From a checkpoint of a small transformer trained on Wikipedia.
Training: a variant of Adam for these matrices, 12926 steps.
Each number is 500 + 40 x the weight over the matrix's rms, rounded and kept within 0 to 999. Layers, rows and columns count from 0. Numbers have three digits each.

# layer 9 MLP up, 1536x512, rms 0.0415, rows 205-221, columns 128-255
554483483503510475536521537492521466466482475525472531519456508453527459477497482481480490469545560474456500557496489555526467480517557492495500567487481521490511448529501505462514558501522538457471554493547526498520519493540485482481535481436569519512553481435491444508562524564512560514505520436485436574458577501446444650446500457518513491455501544562471467463530542526463528425500
496440516484496481451500493560479431460497467479466506511481523510489484587484422477499500548464560529430489484531461490490487523551514501520512482518589456538525518419475506471492532469435489514513496554548467445510535508531465493471523525390477485535531617474556504442477551505510472459536513566412500475489506552509533485446509535539502444525505534551466551525473579527505581542487
468497535513561501487487429442532463521610491533531485484488507511524452562461549525535533543519528498543521477463572514547590501513490544491514434523563519446501504478484462515481484434499470472578498519474484547504508570523541497511542538503482488514474507507462558494369496542511556476582507408484460476505519558511514490531569510452496535566489571516440416532570483584486460503462
536471479494540553505538498492534478501562524532458539531538507537489496560502534505460505544499495459439483483542497513542469503524517499512464547521622487534525519479426538486485520499533519525505526524521485430501526467457505516549426462531526456518574473511562499559515516514500460505465525458549531562533530521506525517512563518551475471540455426519516433548505485433514482536496
443478523515563572479510525509517531473550502444485476454567535530476502508442500432525510542423499568571482416510516484456517571392451517516490480486460494499511607479535471498526479550486531481519520503492482495467522507514542494489500491519537491473416502460530518432542480476537481514428440494549501493498522544502508513506531526534553580488517546429480528442516429533476472475583
433466508515484483505565572509577544497575557510489504424569487412478572516486552441491557555489460527433491415484548501473509464535477481538516421477492488527487437590531467460427548487499426483507464446510435462462466479453529505507502544448511528504432484518495505496520496483494425593523468547492451464490545552587553550517642464498488463502526483473494463469449513445565523443460
571496450559497535477588514392464497451574514514448562483454494562513502518388471541487489550489548544552418485552455544562607492481510562538443446547493476465446493520464554461444479395454548473510485497456631442512612443504494438507467580486562593536511435441543413538531573526408462467549506537470470549449505477461451485472541503523511560506472543476579463572522546504495552511561
500493557482521505547505490481582518522515467383633498443540417469524419477464443492511492497536510587582483533469465464472468523476480395454551491616440483554551511584550490416503495432539486564573439534505495527519534530527469529405496543466599524396481536517535559470529489487457492527540400463503527537495484622506489605445536487444501538489452531524503500538584521491458555604498
532478487523546429482454478434471459479506519418546528471421464496527524441464482439483487529508509475474545486482552504477466489473498496472529531458626478461530522503507533611484480400476502472499536522452470561515461473452557487504505555450476483451433484636542520485463466521496491529408517477496550515521506512471457518438515526499540467499478520389517496537555508453522527465555
432474472480434454460473527449509519530499500470508446465531578520444477449489408516527455520545516481489550594514475517486480455523509483489477557469574520463471601523468431546542459520446606495528558562435529537526510515478548540472548494525512503523524480495618587483421561525478514519521450461556518516500546510494461462474547347547497543456451440489487576473523510566509510495604
517498522482556505532467567455575507540550464462557463559463457496446514448494548443507440419593465477492491470466497473511420530529413504487502515395511510513514513479522437530520442473380453581487507537495473393578494498565542486477431409418447464488467538447559491566493448525556406496449633591437522471514447501453533484470535509496528563455486456551435443510456565609533496450451
511511497519553477565485434496495511451424526591460526560525483446497549430483498500490543506564494498496521481495515561495422510509541484515515554493503484508549533536464462516515494515544501461494426515501455472522504488465509464530556490528451480535556512555495458605463525534511470446506511535551504599516439515563495539513517528541482463505529525518495513501553469456539556489479
539502539463446513513489466524555458536512490460468430505494528568500581593504509460522460478491516445437528490491412514580556441503453447468557454527556495492490403499418475499495478456499549561497518559476561524474460494500452494438554526491524529591545495487463577552437413496507527554470453530468603534519598513542505488447480495370518540465435449584532481507462497492436530529523
545463524444515485533504506485530535466469477474489522466542530486553480528492538490552495513489516523529518509503540517494493493474452563444470492462412547449485431524447453535492486430540515478499548517495485524516498498525448506388580514484484460518523517465531499409567497495470494484555485511498514487517498471522519554517523561514528486505493566523477531510531496567534542465475
440485502547556441490517510538535543454526476546485465557555464539478508482526530476479489480548518438440461524492471474489483465499553483584454547457500526485475563442486446458432585543512445512477439501461579491468525501476516480487487485497530474518520463457505450527528469498475532480546461496562476439492492483524438540430533468502500527448510474580522472495527474466546483561492
553456497508527434455514547449502479493522487568449520467513525513491530581564449473453491496501450471456512465502487474565491570501554525473514494499558524520527490599520507538553527450563473547512476620501401512541491479495436499518504477579507484488510533537570454585505540495440501447479533480497476512564467441534498472567492538493511482530489504528520488579506495510551471492538
516553460559436500545441496474530545517513496504512437571539468518421456504456494529433447560475536527487504521461547471482454507556544481489518456459531565516398519485483538473457475586492533483529478492504506514475463533517474543555447394443448455465562565513529472544494541485485493407493511533546471485483455508454471499467548562490417550456479441498462529457512486506521437418448
# layer 9 MLP down (transposed), 1536x512, rms 0.0375, rows 205-221, columns 128-255
445496463527450557519495484445495508562506502479446525515514590543509453509557524534500539447529438580508518518398482496436540484505474465506491427573504533494476532452529531549550534528468564534515465475501422516512469554460525526492479500514454526566519522480491486507511490558425560524455459528532458500456482478538541450534495465472441483528499605484530502468527482501513470547478
554553501488466546600518488499501561481563442486516480510480508556591560488453491524487508443462546525519466482479421492538514491518486517497485474497476526523467540516506500492493570519513495521519495521459540570544512526457535532516472437472492553493477524550427557420508507496443546570502501471511551557486486482567475479473505565501543439528538552487479496596530500510532475512517
522514518535496474445511569529526518508482525538517502472417472542513499444523504543484422488525557555472488462513438554500495526532543485495500500575459455535477495504550528482546471501476457548463559493527533438518562503409513495478510451500495507502518562509534452509621465471556492497489504498529538555587516447487501489476478573523484525510515459453551567495480456480569482478528
435527525490474510516464553474481492457507524465523473506463418542528594449548414477506495502456504522541484505457486538498547508589436534453513424450466456492436498533528408467531500488439494469510498528513433580507441551488551563475499486530514528445476551474473557493490505445499537505485481493547501528534517512500451459495445489436504476530518509521513494489470470534466538432542
442562493464503514489563516530506565468516497504463463539477510484473475510502450467567520525570459443487510503554531535513483462486525501513510504461555507524478424477532509530439548578502511487467543491555506551579451482532523497530466556437497502551545532484508463514540465489425487450474529515467488568423556498480482554500574510471485469450443483510564442456477520502485397475486
481490452516539480516456503442439486537468517481516478478475558477463488577527438559480508506509444556502506553447500413425460548532616460480530525462472447514549489461465481501498559481437462556555532568523488506462511533432432501498459503553505467535485500554483499464485475484457499501515536522524504503432416482483578476498513585436531537442475535482536466559517611515470448395465
468536540537542471590514510388476481469528500481488542438525574487470442526455521450494512506504529514457436471523474450531453533535514580519472506515526497484508481516602554485553491552506545474397438434393524546509410543486478520550492503484486421529483497518542452503477466440491440535467469577486447502454519511466510444472477482509542562441531550563516477500512543444439471464524
558504512475479466515543524469508434563474473503491540432505474506580510478527414524512533502538488444522481464567511502519452568480470425505475498479532514469545560461530488519498528544519583558454456510442528441504453544463553593523541454583444507471489536485486482528490462490483495461493537494548420399482570458487578480510515493466447573546457482494574515404518438497555481402521
543496501493547550428425482460536477530508533538511485512456505518584453457497515509495428403506514538482476558515505491436491545471519471454537534542507491463432490508427472520467473465508519469547467484436518451472571510538468493517534571497531420466568450460526498535545469478462464508537520470543614504482511503540517499485479455549558469527493396571568524540441468532462490545466
492494568473504549477484455553480502465547485459567490487495477474619455548516518537450569513464514434449598578455501433528466490630500557471444521547522554543491546541436503572476472477502500503486530530477502491509488554517563589452543502465482504540477473499506521552518466520506480516557502490557507478550516467482529464524473544421513458496533545485474484543524439508384508535565
465461568472459517513500470520529515525525546418505439485438465533523522498499490552500479461535469548481443478516583529522518554533524485481451545484484443418569472493582432504526482562475459433563437501515575434497524562446504544491465535553473539513495495520472470535486532592483530507510502493453496480426599531524570584524574508530518588521556491565510467435511472519549503398456
523503439459522527473494472443467492519603455543494479465499526528503499438537548390461457551458493481513514507479469469481527400555433548459581409429534510418434493520453548496463519473411480536500518518442520456522449479565549480548471505510492579554445464452471606437440477524438533581485518491453548508462481488504540498481471519493518453540552549423454494498512521526499537478564
528509514436511472414468459500497434537438468551587504523489423501504506566535467548464595520542512525416511483408502533513496517550494515502524463473564537477522515521530495547510461501530419480518508487512476522473619459466523529456523557528489453422472514549482417534421597446560535557527525568513498441495519510425487456538465492506420544510490485460504507397486487490469544503529
376506521483507443563529489532470491447448498518548512510469509481423486502516493489555492409430419414442488509529482518481477429533464460517518618531626527519527500560531549510482403500470518486493474452498567468512391508438529492542435470472558514468538509444449477453524490499503526443465483563448489499519495454465444458566481486498593468393541438509498514503486494494530476446553
554596364507494492491482416472490489446440495504575482473458439388592501559458456471478499475492494586560503501473585483570563524531536476520491524559476474457520498453560555498533418546506488540469486480502486488473515536524493530477563449540490529486493519511479537479495465476533555496495483493509540500404502510480517468488544510517549483529520483467512515478474528533525474484451
466520424529519429518513472465398533494433475513516448519489508496521531496492520537518570486543473508515545510464464450458546473461515388507511526492478423422480557475461515503489522441512569512559448500469515544469546444450440465473556460459480523506465537466441508468435469535472519539489558513495456471448495589522590533463533496494543458503489474507414444533555503554526531535508
506476557450451564504498487468429545450487469499502519528568549497469513506494548486518455506512566508483463499590522554551553525512440509471492570452527459467521538490624514487481557511532488506480525527450526498552526482504501440413460523498512499441515478428475514600530515546534476546459575531488530573465451530506566557519536507545576486505487511476468502514474559485482583569489
# layer 9 MLP gate, 1536x512, rms 0.0391, rows 206-222, columns 128-255
423475468460511480440517514547592511452424493501472536600507464453539525457501439527521546598547426499471465551507484523488503483563454542488462518523506543464571478462557562528525507465500456466514456488460416500499495439489566495517493506464521451505468432566565523504541492449428483502428453475498495545507471586421536497520453493541550512497608486525451489516519481433526483544453
454523484581499459519524459515488487528418435532502461554511514521583495507502478537551519449449538569462525574493489521496517540444485441529551488529487426421515532461531491464476517496409454457573464380444581479522605488439449498564490476546481452535532543455532485530587471507549534569552490480524456532488456549495497490552490497498469546513467515478519444497544463520566495489456
470515494423537448442554492557479478489506495547570529463531532476504504501529496474476510421503479528509424495501520520506516509525529451539430465470456578435488504480538486509489503554468489514403498382447476540512419513533496498530538467502513525475493534478497419493545550456485402473515484510431536472456442520519535528510484530471434526540484538464499525476524509520534499550528
474474501461453499503484519452417478489519534470471525508514461507533467486521478469461508477409501521515513473548474524480507569463467495394515529499481462493518563365468540478438515477482481480578473450513536490480538437470494489460532435448464434491439543480501496505472513510581478441514516525524486490517508513584491480527508482435512458519497451465480573512484551508566460417503
518496497535509466474473511506469518534438533439516571450448486491509540504479483541496530488575478530617532505472509508599510529519470534472487474476504475590485557465458491506505586466451546524500493506502507419458482480458545503499548499425575462473495551489512482522513491499515535556519504493472509522499511503527488515548489511556485529518568495490514475368545541589487546448498
519558505548571518475507488403471584522531448422540576448610484535507512494483518572582528509544502537552467560483379458499519486539446534494475522505465470451505370449497498440410528453464581472535524528451448428512446470485536477451522534471614490513470511491447394525570442481454500532557379497518447467495513436482424495537487405538493560488512502459526438523531478488483520513501
509493466450553457554493442482531469502398497568474477541565542491490524530610493570506473555477536469516509484492497471494516559495475541412489483440543529519502470483496489489513502514513541481462494479480474555558500478544473414581434481572486561542445501507555572485434463373457556477489503541450530492460425447518473487437524524525532490516492435556496501478474531533524399389529
549497443523505417485582487543568507475468466523554502396528491453478474517529499462530456487524528505474487551549491499515505480518515513493451560504523437487504478548416484567461524450520483600505472471494448498522502549477511499497465545453437541494449533495558490499466470531504473452526495504510483519482437494537447520489555458489454499500420484473492441536474512466494544502475
498484493453472493428470524452508483459441480421557490468546535532486458487587532500528466473521481485490532517534445592536544488466531519458509509577619516511510457523519521517487491464512481465524546528498489483484462450472548510430505483495520483596491444561587478465508603553449495485557465484500533517534487431538477425408483529525482614500439477536502473554425470480497494525534
574482444531446500441497380532420459555446420535464528511560468479522436511547441528395485426508447538500572522574535534436498457517492532500516547446539491442512472474479471553522489583486523516490573444518597501440475509502466503451520469548483608498475566532480490530520445480413523528450442406546515631463575482523478514476413459498510508530510438562530589427402458458538492481505
490515535496503514498447498511456452520415447426420482521471546518609497529494465523494501474443475490595552551502549530466527524511435495506391538515493507536526547480511519470548536489522543496440485477526480473499486486471426562515531554517501473511549554447504508541575542552541494519496518525493461510455512533480467490428483468570557584485561526625559455522494529526472409510524
499523401499449480424532446545466485507460442543455522515606557559517507494593524553530523529509469490483572460493490458540515543539516451416517523523455542542569514492445497550534528541442548451510449544501498539439514466498478502525436514506476458461419429502503506480502451517468512417461446510501480543472406508592489455537496471487468521465557511483538457469547495486574493443457
508554519513499540430426492523524485515507565464504519468505485537425501462539521492442418521506506542512441503496435396508421462500456559555441503587522506457504527537457547507501556522504552500462570541526589483466470526517487540468479532529546538486474486567504597435551506563489539559545458473507483497505428486510453530501513493517562495420494491456533455496482494492518468477530
485459511479532539530599524506462513532560594537565553492495478518466559536477525498466496501507444562567578537530474386477510558464477514441511527469478508414518498518524497547511479486511544535424508438568466468512507412538447576482435478509504480504507504430524462496561551563470467466488530465547500512439504493480510476508477509495490494487542503586468479493508440525492539543489
494518445533539499466507500482488541545554420491499508517471507596462507452534491569453523527566515488478556598494471429507498594447530509446487502586535507415504465451558537436488474577521564459528521504429501575500449404445517413497511510508514496555475495516501504498488491532478528460491460502524490517478502607450445542511459479446510474508514533510476443513514540542509548519419
482514419532497431488474418524514530581504518493535468507555504407460506477491513495581540495484436491538462582503426502472553504510452475509488450565584525548470507504457557539493577506441504468456520446500531534542488540445494494548479489469472516531507428528514540467433513510523433474460391576452430521442536416493466486547485417523483561452540493429492559439490500449541476453486
487441474450517472512526518509551511503449474392475557475481441459525476512524478499499568520487492581468449520520483470546507453499495505463508493497557508469491418556444541526525539489465529447533486507484445564490496514508469424465547443464454536552453496477523473461432458488481532546496498482518501514491544440506467502539504471498464553448496586498536492540533497515530519503511